From a checkpoint of a small transformer trained on Wikipedia.
Architecture: RMSNorm before each block, paired heads.
Each number is 128 + 32 x the weight over its row's rms, rounded and kept within 0 to 255. Layers, rows and columns count from 0. Numbers have three digits each. The size before them is the row's rms in percent of the matrix's.

# layer 9 attention value, 256x256, rms 0.0725, rows 133-187, columns 0-127
094:154160157154135137084145094149138126146101149143151102147116085089114122085167138122118175167122116161106057186114085137159157074122111149101141091123077095113122167161134066185135125144128120096150140166136117089108127169170149143078150126171108094141069124142175131137126063149184135128147117121135143125104105108199096134120116172106137080192135159110174134142171088133125087119104
100:097137140142114133097129152158132127078129137132061139167075093170117172122091106131087085139113136160177151163052113190113065103163112174142125103094076057124130116170105114149085106129068095113085061132131137100151118107136177140094083080142176135112177159161157082120146155067151069173160064151096100107127126158110137171081156153130154097124118165091078094101121137131174126112109
093:107168105093186162055104159126097140136119141077174107144155103146073082062130184126207111147156081169110171103155108101124151185153100067147082147081093089129142134097107117133124096141073130136143138087147162119156155144100101128152110151145137141142087172162090135114166101128091147090176185159161124148122158117136149133090113160119169146121151164167068095128173079135113108089112
101:139155087166110168146060107155101110103086078161153104143121128089095113100087161171050191109106126136080117122162150152159132146113156085112076134147106151174138106087125126165173160150178101187128131072124172186106115133135176123108141122153103082173134125089108180111100072125134119094108117061137162137127170156150133115109113101137101098188069173158158164142107083161087133093091
095:130151144112144089161131091063223175148117104141107050082124117125109116090153153160134162190142066077115085124177118172167127158114102085096083140098143066116148095142108063119120084121117180126094173120108151190148095091135128095110179127164127097112104153153101098113130107110129160143150078094134162143197160131100144137107096197115195131168192109150135146161131091082079145147137
093:057131107117136114059139099066180099153150120136102119159133096122137182083135186180063105196053139076127092164108141168149131102175144091090119093134136131117116129128187181056100104179151107135079117128128162125131134120138114106119127112096135081099079113105160175103151094193132134122121113079095131170154111109156152102123083114106219123182102119155174139101144113117186118143136
093:160077128146109207128082149146122083102130146156115184094104112147175171152150146132106110141157163160116159137137102139158152125112138178098118085175043161036139131165147163136105210188166130139112112178138166126058138115174134092135126083115183159137195080119145180157075120157100138137146156098154123103108117152113152089102158111142130174146083120122152102130130129124097149086143
100:094119109133175139070086165191113127150089123103172192127142098178132076096125109134085164101138085118078141132184143148114102141164105161201108083170057132121073168209155114149110177163142133149083121153142182123150135111154170141186125138106168158081075098118202164147066130151128138153125167107150134162082080103114151169154138132144118128199072160154150188126103128064153105118074
110:156134180127128105145129095107168091155147145104111124182125162104169158133094124120153105123074119158167144169116083152080180142195137129153148164129142102071144121174120148112152158126177108082119116088165091103095156166140109076121138157100090088090081123206083176096074095111101151129117150169172120186068138171088130143159132143113173126126131093130123122147100100129119090105100
101:055150148155093164176108114117116142074156190110110065199125132211169141117113100157094196144083114109141121122146121163074123107146154129102081107183128175187078139136151156170130106118157158107199077166159156137099108125074093154058112105129097119082123089084177086151092107077101037131109104157144117086133081176069062109118144167114106120132107186147088120140118173128116125131148
098:060125144154128070126157089079123165093151159163113176117087143120209134135085066100108104161085166110136055093158148169091112125186133082169137187135148117133091074102148130169099137158079135107157069114126096173128118139101117114135071059161144097072151160169165067156170118144110136124124141096124102102137124133124101129093150170128124122125112117120177075092149168052147113149146
094:143145158092126083184133173180148119173103114140053115137191168083101113116106133140085100130089074133148172139136148148112102153157100114150168112102103128089076158137105066098115147098118087090118146125115196124218179186174080128142132094107104136161135192121096205076155143111153122140123149109171148166094158178077163135117122111111199136160097144089105115115139096145094144067104
097:125208133174106127117131089167108104106127084130126087084194152108120077133115158210141122136118105158108150171106106154168081105137114129140098152086132203127143194151093132135167152135113137191116227164101124128144140139157191092141146119138139169079095175161171186160092094077097116165065120157118104119122165128101139139113139097124126086107113111116078120166140125113120106136113
099:139074166097151065152101127182145184150103120134187119168157145085123143147063123172111115147069080098044158142086130181122123170168160073153115103109089071092133147087129138165124090119125125154095131039125204160200168120111106125110132124173127128088118129178145074127191133060098178120133082156088116130124098113170177199095179138182152121144082157106120151104161143127119072105101
109:109120191126154089151180122094109135081153151110144171098082130132148160089166099128175082112117140123114124192131103111104099126228184099167183159110117105087119097109136173122141105135062153105169106058147124142149147107129089162083083101170171095099113144135168061168129154096100150128135167073135114165176112184106107151139140154149174164081155139136104093094111083106164143092150
094:074153127143131144120187143100137145149172169124081160109160113144092153141147075103079093157099165049113114176125158146159158081115109101056139168084114141141107200178135141153089129137103118115138143170134136113229147106123088197178146105102080194115149162123156130120166089136180125139085158082187179100109148137084131121116073106118140127103125114161157137118140155119189135115120
088:160104120121134072129163186171148083108121080197085149169124064211131175134097134103195183105199144159169100072080110152133174164171162162152147137149128179118110174062073154143122102103121133109122114119111219086155120080083147123150079158087073135144150118135158146121036125139119111121121071171134139172098141180077088126142125133103102155161078117154064166139083116128088171102116
105:139080113106130061130153096108077153111106157169151107136137158160099155141089129177127113111012095127140117069154162119095142149083130096103129150117159148161118109065123138138116060160096084105126111129130156129142144116135133154108159103086139063114095120138077109120102193130097202118139125114170126184102104153172090130097076101090097123157120086163143134125130103118187110166131
095:073181149130104107047136197037137136109141135123118116105164160151084147099118105164096053169169119152109084145077148098113120163069110150084154134133051087145111103186092097081140124103044142120114123158144124144153138134142109144099153108156128148116122115099148119103157112097153074143109100133051140070138097178081106159108081184133134151092120156117149162111200181202137134077157
101:120097149172164086135130128115172100179068047154131074101149132151021154186166181127103131155152093091075078081141180129188185084057135150107156080123168084121122147123101119148086108152138111081112120167136171086194140123141130119164128144109154170160109155096137146140159137109125127141140135129108141142158175148116129126098139154135126176109144106064078159148129137087137148131091
095:125117094118154096092145137084195136111165117112164113096154118096128189145145128136114054182115110154154109127123130195129117170197077079100118158073091114174170176103107137110152099032098192203098153163156098145121127161088116121115133108139162094126136186181125100136105104077126159113087143094095141127113117150145116138125171181076207150144084171185181119087127115151181141130110
107:104140125166190150147115141103143152100124113106170150123103127108102062085122090087162196104137128134094089180101131122228128137114106124135089155072094170139173196144093141144125150106124116172124090106149142131204149117098135090122105126188133157187108096162132108118102174140140206145121151094115127108079149124146164145170142140135105157143104143128098153131110071093131104160122
102:159114178151124076124105110191145160145128118113110153109166162082120182111108124118121113131025192102115140112162086122096138108089099173105178061143151080128100093139174037110194136120151093120156068095165134172097144188153119135108159135112091107104106111092101163106193127153103109151137124106102112107161124145179120163098158164108160081099160105137111079089178173120117118167167
090:179159152116167161156123133096115091176121065174156093079159136126121141124170172185177136138128129125159136153096072136161125148117075178167211160030110141160165113137138193134141182130102113192136184073103107127133119162169107138087173102141129139108122111161141145127081087107076144152149138170104198090095174127100114127103171134129162161094134137119068181154153078192124169068100
097:132104163175073158173143125160121088078094175126125122123071134156165075123086112093173099147171167148119125147051145140149140201191117110151188185144128070106119128082104153198139148132076127132154083119132096117109132104121150138186082090094145129139158108108134135107134163089120172141110083092195168124083092175138100170148086125154137123103140157089152148099088115109149123080091
093:164092148127086106162110166151132074122139078131032070097145150104048084107090133120149149140167103087085134136121179106112147113087099110148076178122132140130132124079107111100079119108062188075090128096097114093138141102087151109158135195115133121121164127163137099152189110043133163153171072099093120131139110128101088118152111130167107110090188081124115111119110107166121141114153
097:116142183127134181116127202159174150113091143135156085138109141112098133157170118138191128172179102131099098149109132121148101130140100168039081152118118078117178143150028075161145174115098140091111113123119159176108125153105152078102132143115114144151106105115172143152146145144103071113188113185101141120139138129126142114111083170152162151119092126058140089145168169140142145138121
097:171172123155159105084116096146173118129148193127136081130133158104091070152159158159094106118205097140118128159126124189148102097121109145181082088139128096150178156125139145144170158108157126144103106138142127130085102170115143100133193133132113192143082136118111195077125053154140117169143140144143134093122140129149184083133116129157161120098079103132078144166099127103083066143115
095:109180128139111086105133114191164219134174148092125156103134137109138153148116015150170148170148144146133097131147132157054169121162143103085122159158160144115078175138096111109147160147092159101141153104161171161182130124109159151125092100145111146107096139173143068196181126102177073117126146133078024103136100104152170119115112161104161164131119116091121099124117150140145149122094
098:180169084150131169123140182205124131103117147100152114110133125089093090107081119094149099095105084151086127176117128154109132102192137182149147143114094176152108231177105089125106125148095144126059184134110130115128124137164103078081094177171092151142102128116175157157139133139171112128140121155098164170127154150142108137142129118124117142159076135131132126172114108098126155172123
094:158137116163134102165142096125151151160101061087109127078159164175164106122102102167118167155153160121108146076109142153124098145061115094120061188176171154136133140095123127167112119163110111125190125168167107087116120089117175128161127161128096117136159157154073107102105105139093152110110142146150103103094107131118103106097092132132080056107161111151141086157095127122139088131116
098:083064095127177120092161095169108199147145217120123179175100134140179154134127136121078095107139124157159129164164144095154134050167126105151089054097084162097157122121139179108123091159081124119175117077161127155153136109107144176156118128134163104053156110117145058165091118104133136116120140096109158087157089131105127153168182161118088137137083150148089151164105142065187081124148
107:134127127137172101135105084161191160073160189150172124167118110151197078134139126127102123170072120127103099159097114174091096126190133083162134157114140194083151107112158197164105189136106136113100106118157125161163154087073135155105115107137117151138092132152128108100162160105099143128213101126152093218114106136097169126112157108110142082127125100108131073145099122155149091120077
095:222139105086111162149134108122146073111128089106168147095132176156157072099131104102152150178150121152180170037144100090112148152128083118177105079191149165144164122174160167072126090154111183122178110155135116143125065173159121125048101188135085128142099142110123158089102095105155108111159210117114163137057161163123100141154126084119124140136109096120090130146089079135109121120105
090:124096126134099088132112153176144199098101167122156168154144101120089063086158083134098129140125094164110071133117136126133059138115131091136139145091053190131124209128124085089133136145055155103088095179105182128169182151122179148129085109107093156104190184193136120185122139128147178117073187125093169102153117111128106161114089164116127150125119088114121141080154108121106085122112
095:077133081139152170152169092084071149093102083165148120136152144175154098124135116147063109100172097071115162059114125068109049064120149077128102136097129155109118139132144166159075134170099140140092097167169124059144092094144155138173121152124149142145162125122130147078126095141132124112154155121169178082123123171109128067157125047145148124155132073131092128130112079076127144176120
106:083124140152112179098106147087178175085111154165102168144105141112143130087120112136156126131112199143138079115106141112136115090142137113175176174178095175121135156117158122121109166163108112127152148098171122181155123128091157144142141159120131123137140144119095093178113163133133081121104158059117113093094149107115087126169127062160126153137148084151148125117112127115149094157121
100:109175152156166111139128110138114125154142066139113137125094146048057209164094082095142145135132106117111149099123160105131108139081142156074127127093216114165128134160140083134154134138185146073101182150159062117073188153165115106118137137046105105143089134098066145191106105143101129120119115087106104132141111070208161088132131127140156091143149182154149121159107142113154175158119
087:143152206145086170098113078110102141118138201108103162080147163135166183152109063148085023087126084148123135150132127138170131111099143120112173149129101161145134079154111117134142111113147167152100071121098106145125150170158069136108102126114139107167110140146109136140087141100115103132128090129123124134069093130122088126124128092171162127103136169137101184135123168124142139113115
098:138131133138094089163155085105159174110157134116175153154140135073098168135122182105100058126088178125097106075169107169097108150133142099155113133105105134144155134120124138119113134164141102172171126098107085126202155125141090174155158084153135076111125124114143077105115112076099144197132104119173061161175137085137148126110170146133142124167119108132086139107100139111103138147120
106:172073108175126153148133140129188172119143077130062121184073135111103110129102066156201089122107191151131125144158124129159091105114141134147127092114164138141153186085117206136154130147129164123070074062155160092092178083114152111147134137149132115129134084116135148134140226162099134160174095099134084152123138148155129158105176106149132159130116079160130101089113043107122066161120
091:202134103157115131156072154190158081145148117108116149118129121094089117155132079128187122133139118148103050059163117065230126137119110146140146102172107106180094186093139071082111166117180156076135110134093130108134137160135107122165128148141078173129162119072135176153159132153159128117118157155126180112060103101133121129147080109131132103114143147101049119084149096131102163150106
101:135150127089129123152130135140090160135145153125085211152152094126087158168134093125078141131099148119162106122135163146090159120162079113084152180151117122100135129074140098229117131079148200165152058098154158145140157156088124096114167143130123107125149101116057177095145186187155169140096140089136140128162077152188135168108155094162152100139108120126125148122136089029120064159108
106:073125095139123127114177119133137102095098145117093132120167059123123161203126103140109127124055172087126166079135155106119112104146156122119093189115187138083149129125124068143089120105133093122140158117136159125195128141142135181167107104137111076131152170156071102164124100080209113143074066105161106164132128148186121138116136129176164138119148143138106124121158197134201158137115
099:134140142150145123198069197113120090179137193118116123068128109132107134134142120108109042147155125091086177232126100051073100098104134144130124155158100151096174115131137139125104135119140128121121069165124141142095098086086110126148129146116176135125170105125117127130158146139131115103095125049070102028104150122149127127106130096188073199096146099115144103131165113055120144184092
090:173088122103088172155118127112100089143095122153142155080138163170161125140165147130110104111173118128174135088100105156141123175143119135116180190116159201098177147132144179151148099150130164117154129147091121096175175132115100077149078146161135149091157143105173179123157144102137107157165133089135111142098183170050081149169113095101125179113056103163147131089079037093128127069103
094:132127135128135164147103175169154157128110098142110115129152195112124122172102166129124175162154096118106190164191146156132148117153089125110099091126150052154098124172130109093133141167149100099132140119123089123104195199134148113174171132126071164173022144059098187135175101100140118151127140086175165096127152131126161122126084179151129085140159166095108188111107116170094097146149
097:116116197113140088119113156089142190161159154144131148147098110161125082101176185146093028122135137124128146133141113143099114168107109086107155134095114075136184072115126130157093119162160145172099157111118122102108145122154094140154152075170159107140098151201114142116078105042095094130106150064103104171115164142089116106143095119110213181155115084185212152153114091136097154126178
096:078091163117145126110141161132171156144108181099128086088102151117141105114150067204200115171141044122114103123168159124107180086084101078077138083113179093160107148096109092088110048054114182084186107109138095080117137129108138070144165173067137089100109127137117128154095149116093067154170061100120146150135138151096137157153115122171093144119163181093141128137166102159117123114090
097:194125110119065110162131154164154093066116131085178099126154085120130042160163128092182127153097147157118040137165075122201174102081143115088108180152140157090138105144074125158091177073144127177123116125095101113145095151132129123176142123169113126110186133177152081151135158116176174145104172200132191090119116082113153122095138134166090117172164154123124140161090141084144139173171
098:119086133135123159144104155104119071098161107157135149119061173130179137185167161152152070110129165063141080107098128114155117134086192098194146160102129108107124123111101140062131148139169153122091105131148133076123146067124134159137105128143177115159166125172127143139106160152159064131102143165114123100121096088124146093116148117130149145127137130113077101126084150060134154190077
095:104110097154110153101114098137093215072137107176137202155139166037174172150135116169081117118120146086134080174086141116114125127114120117126140149085072130095175118128146112087170157145121103186148156107168091133104090173123143153089139115166166086162098127199135074117151105128145163166142136126102123166140082110185126158084149176110119146132111103091107096167158077075153102167100
103:165126079157154173153097113134128058165106047160134172159127176117097078128095091105091086128113148093112160153131144141211159140142145177124126157087079130134106115134103134117139189150137171165149137149104149130146140170140118066107091173148113126121071096111134214165140096126115162138097122195074188183084108161104090150161144161119187134116105087122155170119085089214101134078139
093:155124102115134107128103141120108134180138104116138030156138159130135109110062125102171147175123104142111111124152092167064192113154151175079088155131150097140084122143086084134160085132163085110139108172106150166076201186155137148127154119139113155140110159100140134141174071145088113160168117134129170197146158131122115183134139108106140131160128126094107102153089100097085145140162
099:136125148128182131131107175139132138099179185080125122179148119076120122150143158180162039113088119110158115143155115159166108146199145150109133168067112117115126153159159152134124146146161094146101201103116143128143136125175070088179091152124138134119090154162175084117085152063118141189093137103113101169142169105112141102099175136136138153152155167138133096093181122120105106135152
# layer 9 attention output (transposed), 256x256, rms 0.238, rows 133-186, columns 0-127
065:092096087180085061106169205118172144085123102124157130112140140159134156153132177162125103108162131065190117123157152089168112114155150180152099110106100165120138127134009154116114159153079209173085137136105122166078145078125115162134139121125109165102118120119133145165140162090142101183168218161145104151079123145129087133129094133135087139162136134143157129144112146131169184140175
057:139142136152104122113083074149166156157164119108183162112108115026172122157155127083100124141156112145130158164197073194095148121195117124209090120180165090151162171074172060146136125130185069170116160142085154112152185102139152157137122157146125146101164148128194116129094139148112162025088108104098176165133145118120127128135145120142136154154076104102138130172150091091125086144173
050:122114131099179096110182040149146101133126200132079102146089166094131115170117130131074123133139077131156110086148124182149161102133156148145063132115128177140166142139091168147155191105145125155051194138105174150082092141105160134147119101133110107096132105128121131089124115109146124120147109166148189142141169129099116107175132147088140123155169098098133167161089193111109133136162
056:169081094123175208089090122163037106142152093108092124138137157202174128164176104171185163059131102149116124139101133106085082117167126166162101090135118127090148079060120109105108139158168157140140130157079168125125110084145105173128094105111113134145128077090165143166108141170145160103152095130116128192094076109089126129105108123099136116124070082112122132103098126085082081142084
053:148120165123138136139235087148106194156121145121139159117093153163148148149134141104185136147092168172148116107075080124113113097124117147081106113135191151112163143167109152090124132123111127182110091107079128070104152198145122100129107078182161089113146114116153103076130188151139102152120183205117121149132127157137145154089185109096129089112103189092180163183093106136165149065128
061:081097133157106172143107123145148144141066129152099146131077109147120117183029093095158159116068123137105201154111144115135146119114092176151162095110150149194129136110154095132126134121055103128144090120235105164128142190101140121130112073115114141148170112148100101150074140175108140134100092111158129104085112148117123131188203081145081115104141177088111107188126156088117128164151
071:141094065116164185149058177096086128177114159133183158147102132119170131124086128123147174073156106183077131134124130103137136130152129127104128121111095104187083140081181100224154108118106096108146160132175130183103148092110159185094160109153149093099117113152100150122091096171089123063154093115147124154092139106097114099225094089188111147150086088129041148135122137092068112174096
064:132091141160156086124202115085025148148126092119155143155066141099193145115171132090152081090171124137139109160108086093160130128157110172096106100139148141127175092169136187036105119141117079168140118106121104122046124122163108187058144130142098100112104126119119140153113129156085172061108122189134164095112131132121163159138106070133127157093180113118139135140108195165078103119156
060:082097135133152148184115116113130172071178184100104117102115125118140120135157112077168132150134139166163172132114166108127099096146125084092136063134055179090150115137150111142097099102077139165137128129144149165130136120153021176149105095179145184154171148166125034144099156076136113153147094027106190149170127148071121194103170108161122085138146139068106121145165126097189189148130
058:144093066118160102101153157108156139122107114175167165112090117183154165163125081121137150170146105183188106083176064156130133080162114171143144096135077129123156155094125169053128127102140139192132172166091139148109166113151146102141156117156152139133115197139127121086143150157154126129135183116088080095135134139146142138126137126114065116072102188135168096143127103135177122101149
066:125112151157135185182154114134186123136119194154091118131114120164119140129101124100086190189129167165163128122153136153144193099117127052145134135120102123116125154131102127097187045148146140129148109111199116121154184163071076114115109132105098147148141172095118133146164169089158090154174172115159143169070126175074119186145179149124168103095155192104173147107143129166151153103134
058:130144153141120146122162155125103122155109111079183164104068182070157123090169116069160103090098133176178138103102164133138081137123150169059129132152133101139114099152171151137131100129094127216095133117131123161095063103187116100138106127148138134080090126124130055158107139154153141169154123114136145102111166122120176143144083157174082125123115124118115137107091153167110096129143
065:171064134096141079087172126131113135139159177095157171130131154085075207155144151102141087105092094105132126122167141157159131127094128176033165067064165113078106118148108130130114156127125126194074183172124136088110144164193157095097161144093144060085134099160130126127108142128097106140179153145124080106183120122136095094091107160075123114106149093131175126139102091128119156155177
058:147122133125119103069105152125140140099173143074103113105147117110104147121191169149162082101174101142178133121147115124100114196082125143127127176120134123133139134149032091119154133116125167113100160136107151095122117092184136137113162082137122154098162135126179172117104113169113216089149136199140132181188133094113117059078092206069135122155165143163161078159105130097127125161119
063:130178115079118144154148132152169178100155159128122111130140132049099166164130161151106121176118137088181148100137108168147105117116137093183114153133137109149097129134164129127171115121145130126080122158183106129143166167105115127148145178101119143085170167188150124114135143117112094157159151117141213150102161101143164192137145106106141104138137100132199199175137142146218207134166
063:126091164130160096180133099104141097138110148160139030153103148148123059095084123121098147086146091179141133123151074173167167114155161081161121140142142129145114131202157180093136079121084108127166133144077082099122128109076122150122128109123073152095095106127065117103149126117139132107152152128114091098166120162126157169130217124118120056186187156068060121129128154173167145053124
067:106140108160151189097082083131108132125101136117147172113127141085116131175099138125111120112098143120125099178135162136102081143073119152083161123151080033174075094155176068120162117168149108129127145171163126125104137106194217106078152184158171063139137122163136123134080097153123124121109121062139086085117160138166144059098106146135074093110116115131143107068141148075106137198204
070:094151164116132166195100091181160104149155142148114128118154103116082107189151152148149115151086146152073152155092121083119114126079103079076140170129193075142154152172163092095143072138223075121114164120127068094176068130154145151153129124131100095169152153098124106149080097113140096149106116106116106042169149097087136081151185126123136160095183132136098159143120085129105106129139
068:113130172114124143194085095151133127143148132141116064166120098073154128169114127149132151196151111145130158123143113170118123113123101050160113118121200095143173138106172131146066077113171125101094096112164136149173178138053085140176108151129134118163134194129085107121127108113106161152123121070158109140101137093075137172095213140164195099114157135100123087132158120094167153166091
064:174161075140034126112119111156117094137146052131158186099209113112102077138134171134129107081082163094103136155102143111148097136136151112099136135126134124130123133132075093150157120153112113127173151126143110162135120101136116142114154138119147105118202087136154133188110060127151076108084061137151127123133154098157094194138043088148092091164093124199124108088126151158070135146200
060:170147166164129113157159141118169186112161190120184095188096102137124099146119180092116096162202063178096160102119156125132219170135128162133088067183144123154079119127133137131069075080109097108071116120000125093163132080143127155152113118174102154079111140105132093050137137134127113114156127057191104146125125179107135110090143163120116083097187098090109148147126140067206146102110
058:122206157098119087132098106120115193131149151107054121139125097103167131114142128096082075123129120111164174186166149172137205122127170154118112125165180119148116101097182097129109180123091155104123112110051123087070101146129135132169102136130131145093075127155169156087126107154112153167126115163070145154133122124108089131091130055118159108173157114105116139220147160080127127122160
062:109151107158112128116145158125084072101143123142135138182106104172105127083093137124109116075128126083103093162103150074129141136128202137152102150101124190140105137132088200073107148164135178083180150114103087099118068081087120152122108127147112175121090124103137175147173133105182110139167194153145123128162134132157117128134076084113085123191092163112096132061111093145115098069102
056:134103134112117135121153123126128079151141144111169144110138130159140132153139159136144087096164100109055184141129224061139099148146206170129087130132095114109152105196106121181178087112144146168095153147121124147120182092160102174182162108130171159115144142103131112130098066130174152136151090107148162170132171139101179157104088142144187160165071123151119093128149142211087183159153
062:117118155133157121172076119122138136151143212153129116099132122068170083098148132117114107143163129128056138130159082156122095132101094055142087095136088062165073105105241106121130140140153096140155156160219185138182155130126126165141112128156104131111138196144114086127106103128118121095082126100153146105119160092067180155135116160144146121115161102090084158154161070155130095166132
064:108160147107123109078228066144123110117114049073201208159142131106141119139124141083162139084044154178176135122153095166142115120121115182098135123126146109068171141183115115103124157145082054145147072130150091131114090151161146084100109105080112080137113112146132124169062166135071117117100079134150113119162142136202146106148125154107118110123165134070143144156119190106084147169152
055:112125086135188083139134085094051189181109141073123170118119140113115130114136129140128092099155123080108107148124137128091158142172111139186104154119163155125115107075139160134073178106146133157124168116063108098101154103158171131149181149167154136105034133106183095114116100108137150127140228108091176099100094091140093135149152126162064144106138138128140184131140122059150114114149
064:117122088130184144167056111139064148139087149104118151100135101027125173110173109119189136134099130164127156131134183127088127166080079101129097089140143146141082067062163101095096145120130142193113138150094164152145130156147105149199077122146133104123128138131162073153117134141107189081136175106129220141084143127046151128070168178116167142123113118109120197105154126082111128093084
068:129135125069125090144128123115159127116164157135118104163104159119135111128074124113077064181130090088209087130172125136107171139093156143158102134136148098186091143100135178138116150099157122089096141067060082135108162114120130106150164195143163124132152141175125143078187113116136139167112181181128146139135212123156101083166157153136078092141121129129182077156090179064147104128133
064:120165175131171116157088064102083170151143140093126136153094144067121140044128128090084122122183153147172170103144161136111140151080121111126069109140192124142139093042152124100115135103170115081105150086026104112095108168107144143162110113141106151145088148136134146111152146091119181158184118104083135108142115095144098117035174151115165092146136123129153131146110109121135112064105
064:080206158123112144127130179092144142117136158183102057162143112166107141141126109117133182104120160168103191124115160145128187162101141027119159154148142076129135139202140087127133073127147121089215091109106112134140092110080087094123120088127130171165181103092133140128142126129152078129126122116154101144118135124101124137054174131117183130125193111137066095135185086154112133107100
063:138141151108120139077126167154189094184128090133138151106154110076125120144122136199109117129132115128162111102205101183124133129103103119157127152117102120087114095128062146133097103120152124167084164178164130149143139092129128130085151091090148131083139149161159164108166167150088127128159170188158106158126095182124080115206090148092183106131139137171138127160073136142105117121142
063:073178134111108140137136093115141145097172143110115107125127145039137133121134144070151077144161133098170167137126107163126105095078066082156118090171147042109161171143153084131083137130137153092112109091114143141150168137171100112189179134140129141139143139157209103119122119115128101145151139092095112153094164081103109113087150186161130135118124165173203104162163155098141129176121
055:071056104147138136110137121130080148127090147152088164093182094122107117115037157067146096114106092111092094184107118115167138083139099159149122104108087119119059115113135109148170185139119112174115112150191138174127206176081116123111106104096142086162205118095106117125104111129098109153080102121151123095141108144121127184199142155174164146110092174046086134075170195112111124133140
059:178095136112159102115164142077127084079162092137107095166087179081158148106101080111127112139175125154158123092140085140123203093127103098148103183111138088164119132115156149130087161127144103093187152130038126116160087154130086114109127131101091131104099174134117153069136123146178177090189214198074121126115128115149144087069134166046144106141130167103168098126100168134132121118087
053:170117100072080095107117161218211099151142139135107104126214091107101158141157162155159142143051193107171111164087090159130151145105160147060172141155063150107100151122096120092190175139160107114119178108072128140129069146140179133066132114132148078158123115123167147137131080143096149130081177161136073147147084106219118133115104163085146141127106148160131138081127116135119122063104
063:080218187130132089092167105103173154112139078129102114170117146127164110071140088147141134126132149092122143155162138117117147117061136128193117160172145119110106139159152131101124131105082187092187110145116083080085079107123140099121147147087067111106094107158147160092134167137153089154116153150146112151068114100180116099105098152119133123141084170139133089094138182132172130134130
068:092131155119112122112076109114065084138101142102125088149172104168129082091121156160118146098098136135099119142109120056138171178139137142191122132113123185107108128110138138117126157137095124068167148063104117139134040104115155130131136138167112130167126103107077170115151100113124143148116098151155092117162146142119101099177141062073099142170091095116059091116147149164037137072088
063:146109088079135061140141193113169115080116121129140087139102140088121121119204179145144096121139111071199138114101105157108148166125169174107113162092123120129127192170051146120121152106123160124093189135031138096127109098187164163149125145149109145057115088141142158102138129169148158097125158113133139142144130127151170116071148107092092120190091083171177105140086126115222159173149
061:130089093149140141126125181131195125123140149100108110080113127202109157175163125124141094099127064160140189125170162194106142145136191189082172130085131115132159147150088098100140094086122091168080154110140176074187089120109139150173150129139116181097141106129147121138169153148154133069122123159098126157185123158078128134185137115052178123109145087125157160119118132074118148143167
066:091140124112121111116145100169069124158096147156159152126126135145144132113113135132124127052102145125113090183121143078074075118160159190106082101186131106145115096150167110113118206146101142147142153161140094195107055125207148160108133155132140119153110110100196145097076067150155142105122136170104144121132139127119130057145040143080100164148086095114139120108132146129019127164118
063:116136161157126093118187072096105155089126114108091116171116128125132065098136163092138085092134113023155141173135138068121108082138163150201111157114155151127146107086124129172130140138062178101143097138171158157104164082123147129146128180146156147137097119153148172130198136065168097136089108155136120137158161092130110073130114109173076140191118155130150069138161181151101146115114
066:121112104216146100146165134067063089148096046133177151145090137192164102112167090116153154074125139138165109105076128089147061117172152194113152152115124167088177161126083198026134105183100144133150178122097095090105106063151145162120090155181092152160083090136128132141136131105089115101160124144093127071114142130135128104129088145139089166125129166135134139064125139163142135097135
061:139138144102181156152113129085108099151133164135123103116120108158089141130121136165138148168084093164119142134100119138088119170175142118117158135088127118151070137148126172106188100105179103103176145108064064076110078138112148092079093080138120136134097112130092103076159142116075118159177134170124134078168148124116137166094130090082141104083142154124114165109098101178133120029129
069:143128115123187090135160110135102098089165062114110137164122129049116120067157099106167142117070099148153087061115102153096111125161138206119100118117179142146037096115145185106115145113084138078126146107156122089113088126135136085138069144173109141132069084164135101121153093112115167113159124145127124139166141147169170121149179178125105097163120103128138161093092141130129170080116
053:110111085094170166110060084099105100144145090150094104113096146146175114101091102123136172148130159200103159117129104171111148119119112067067205108101063078085127101092162103104085122079164068158164153138116160097191102159113154122119167118083098120099114099138071099162062165167113135084086087162086118114142106059102133176069131149120208108089110138108113110112124102127116131140159
053:100162154158153068100129139125102123075160057113133132159131164093137061116117080081108082093111211119130063100111092131119081146079132093202135146197220126148108152112081128101066194136091110116190125180089162119138104075149116123150131133090070120095102145090167151150132133117137162137108169158127138133148164082158174114131098158152151152161082137102146097143133152149128148134125
053:181107074091086187159102135158176151131117174146172103104152173143105177179145136130118125149156119162139106122118174116140149176119166142137130151122147150077073163123108153172149071162134107106152185132166220149216124143108138146165212058136155159114186110116136134107146084182142134100180186097218078198118086132095089133147120128091143136135078103153082119159116129140140128163099
050:149167153118085139105100157157185102086133112148122169079194123158107160134110157179068124138106173093089096141140142206134129142132161115133100155126118106127145135178114168172138146153148097083198119122101101103196103167143146118134097095090124110140136212140130096125098111162118127160115139147167123115184166133113147115124141181098126161107106126143121088122126126171167137142146
054:160143123097169113137084111147098154161159156095122081093132153105119109092126147136075103148145108098165203114102125074113095143134160088178076121150151178145146154080135103178093134185145154154149117092133152148185157125089077128175093146152137173141126150138156168088159078096141143130149096124121170223151173134063080166131115170112141105166097124144100114118160114169125131087065
066:100153119109166161178105101105079115159102139082122126092192116083159136098125126132126145130122146185110214119149061134106140151191118062128156084122111161080138081103220104123131162139145107153160121109086124147141109157113120157115148127129088135158099142084123102135132177126114155095130119143076150144142131125082108150059156074123166108128186094108109207152138093123079104073114
058:194068170126153099090148141114141089129154134158124145102094119207202154103129141110161066114152096136132182071171125148118135088148162189122129109106125136133201173144061125157090147132079144126099109164066150145071186062107130118118109139094130108140126129101109164135163153161102112150119108140116121084110114136139122151153109100154096095126141107105125148196124171110138147101093
060:112113104151174158180076181109070131125103157094149086145134114098166121111162191142164138104160177150075134176137159111106140170085099113123143080092099123088115083103208057177093092199121139131139131179150123147136125124136128154167117108127130166094143132129084120135087097122078152089117142064142100107085122117086139125090122095155183135156175146119093125160196131090074131173095
055:135126123149184097174149068142117187085135132148129136140061148139141129130118104163136187154125150133162132050110104140129043098166088114113095104176124108106186077134172140064087169121146153164118137132014092110125087157135145147172090147180104134164108156137112080104072133081175139092116117141078122060092129121114115127034154142120113077118113136137142155156075120130136101063088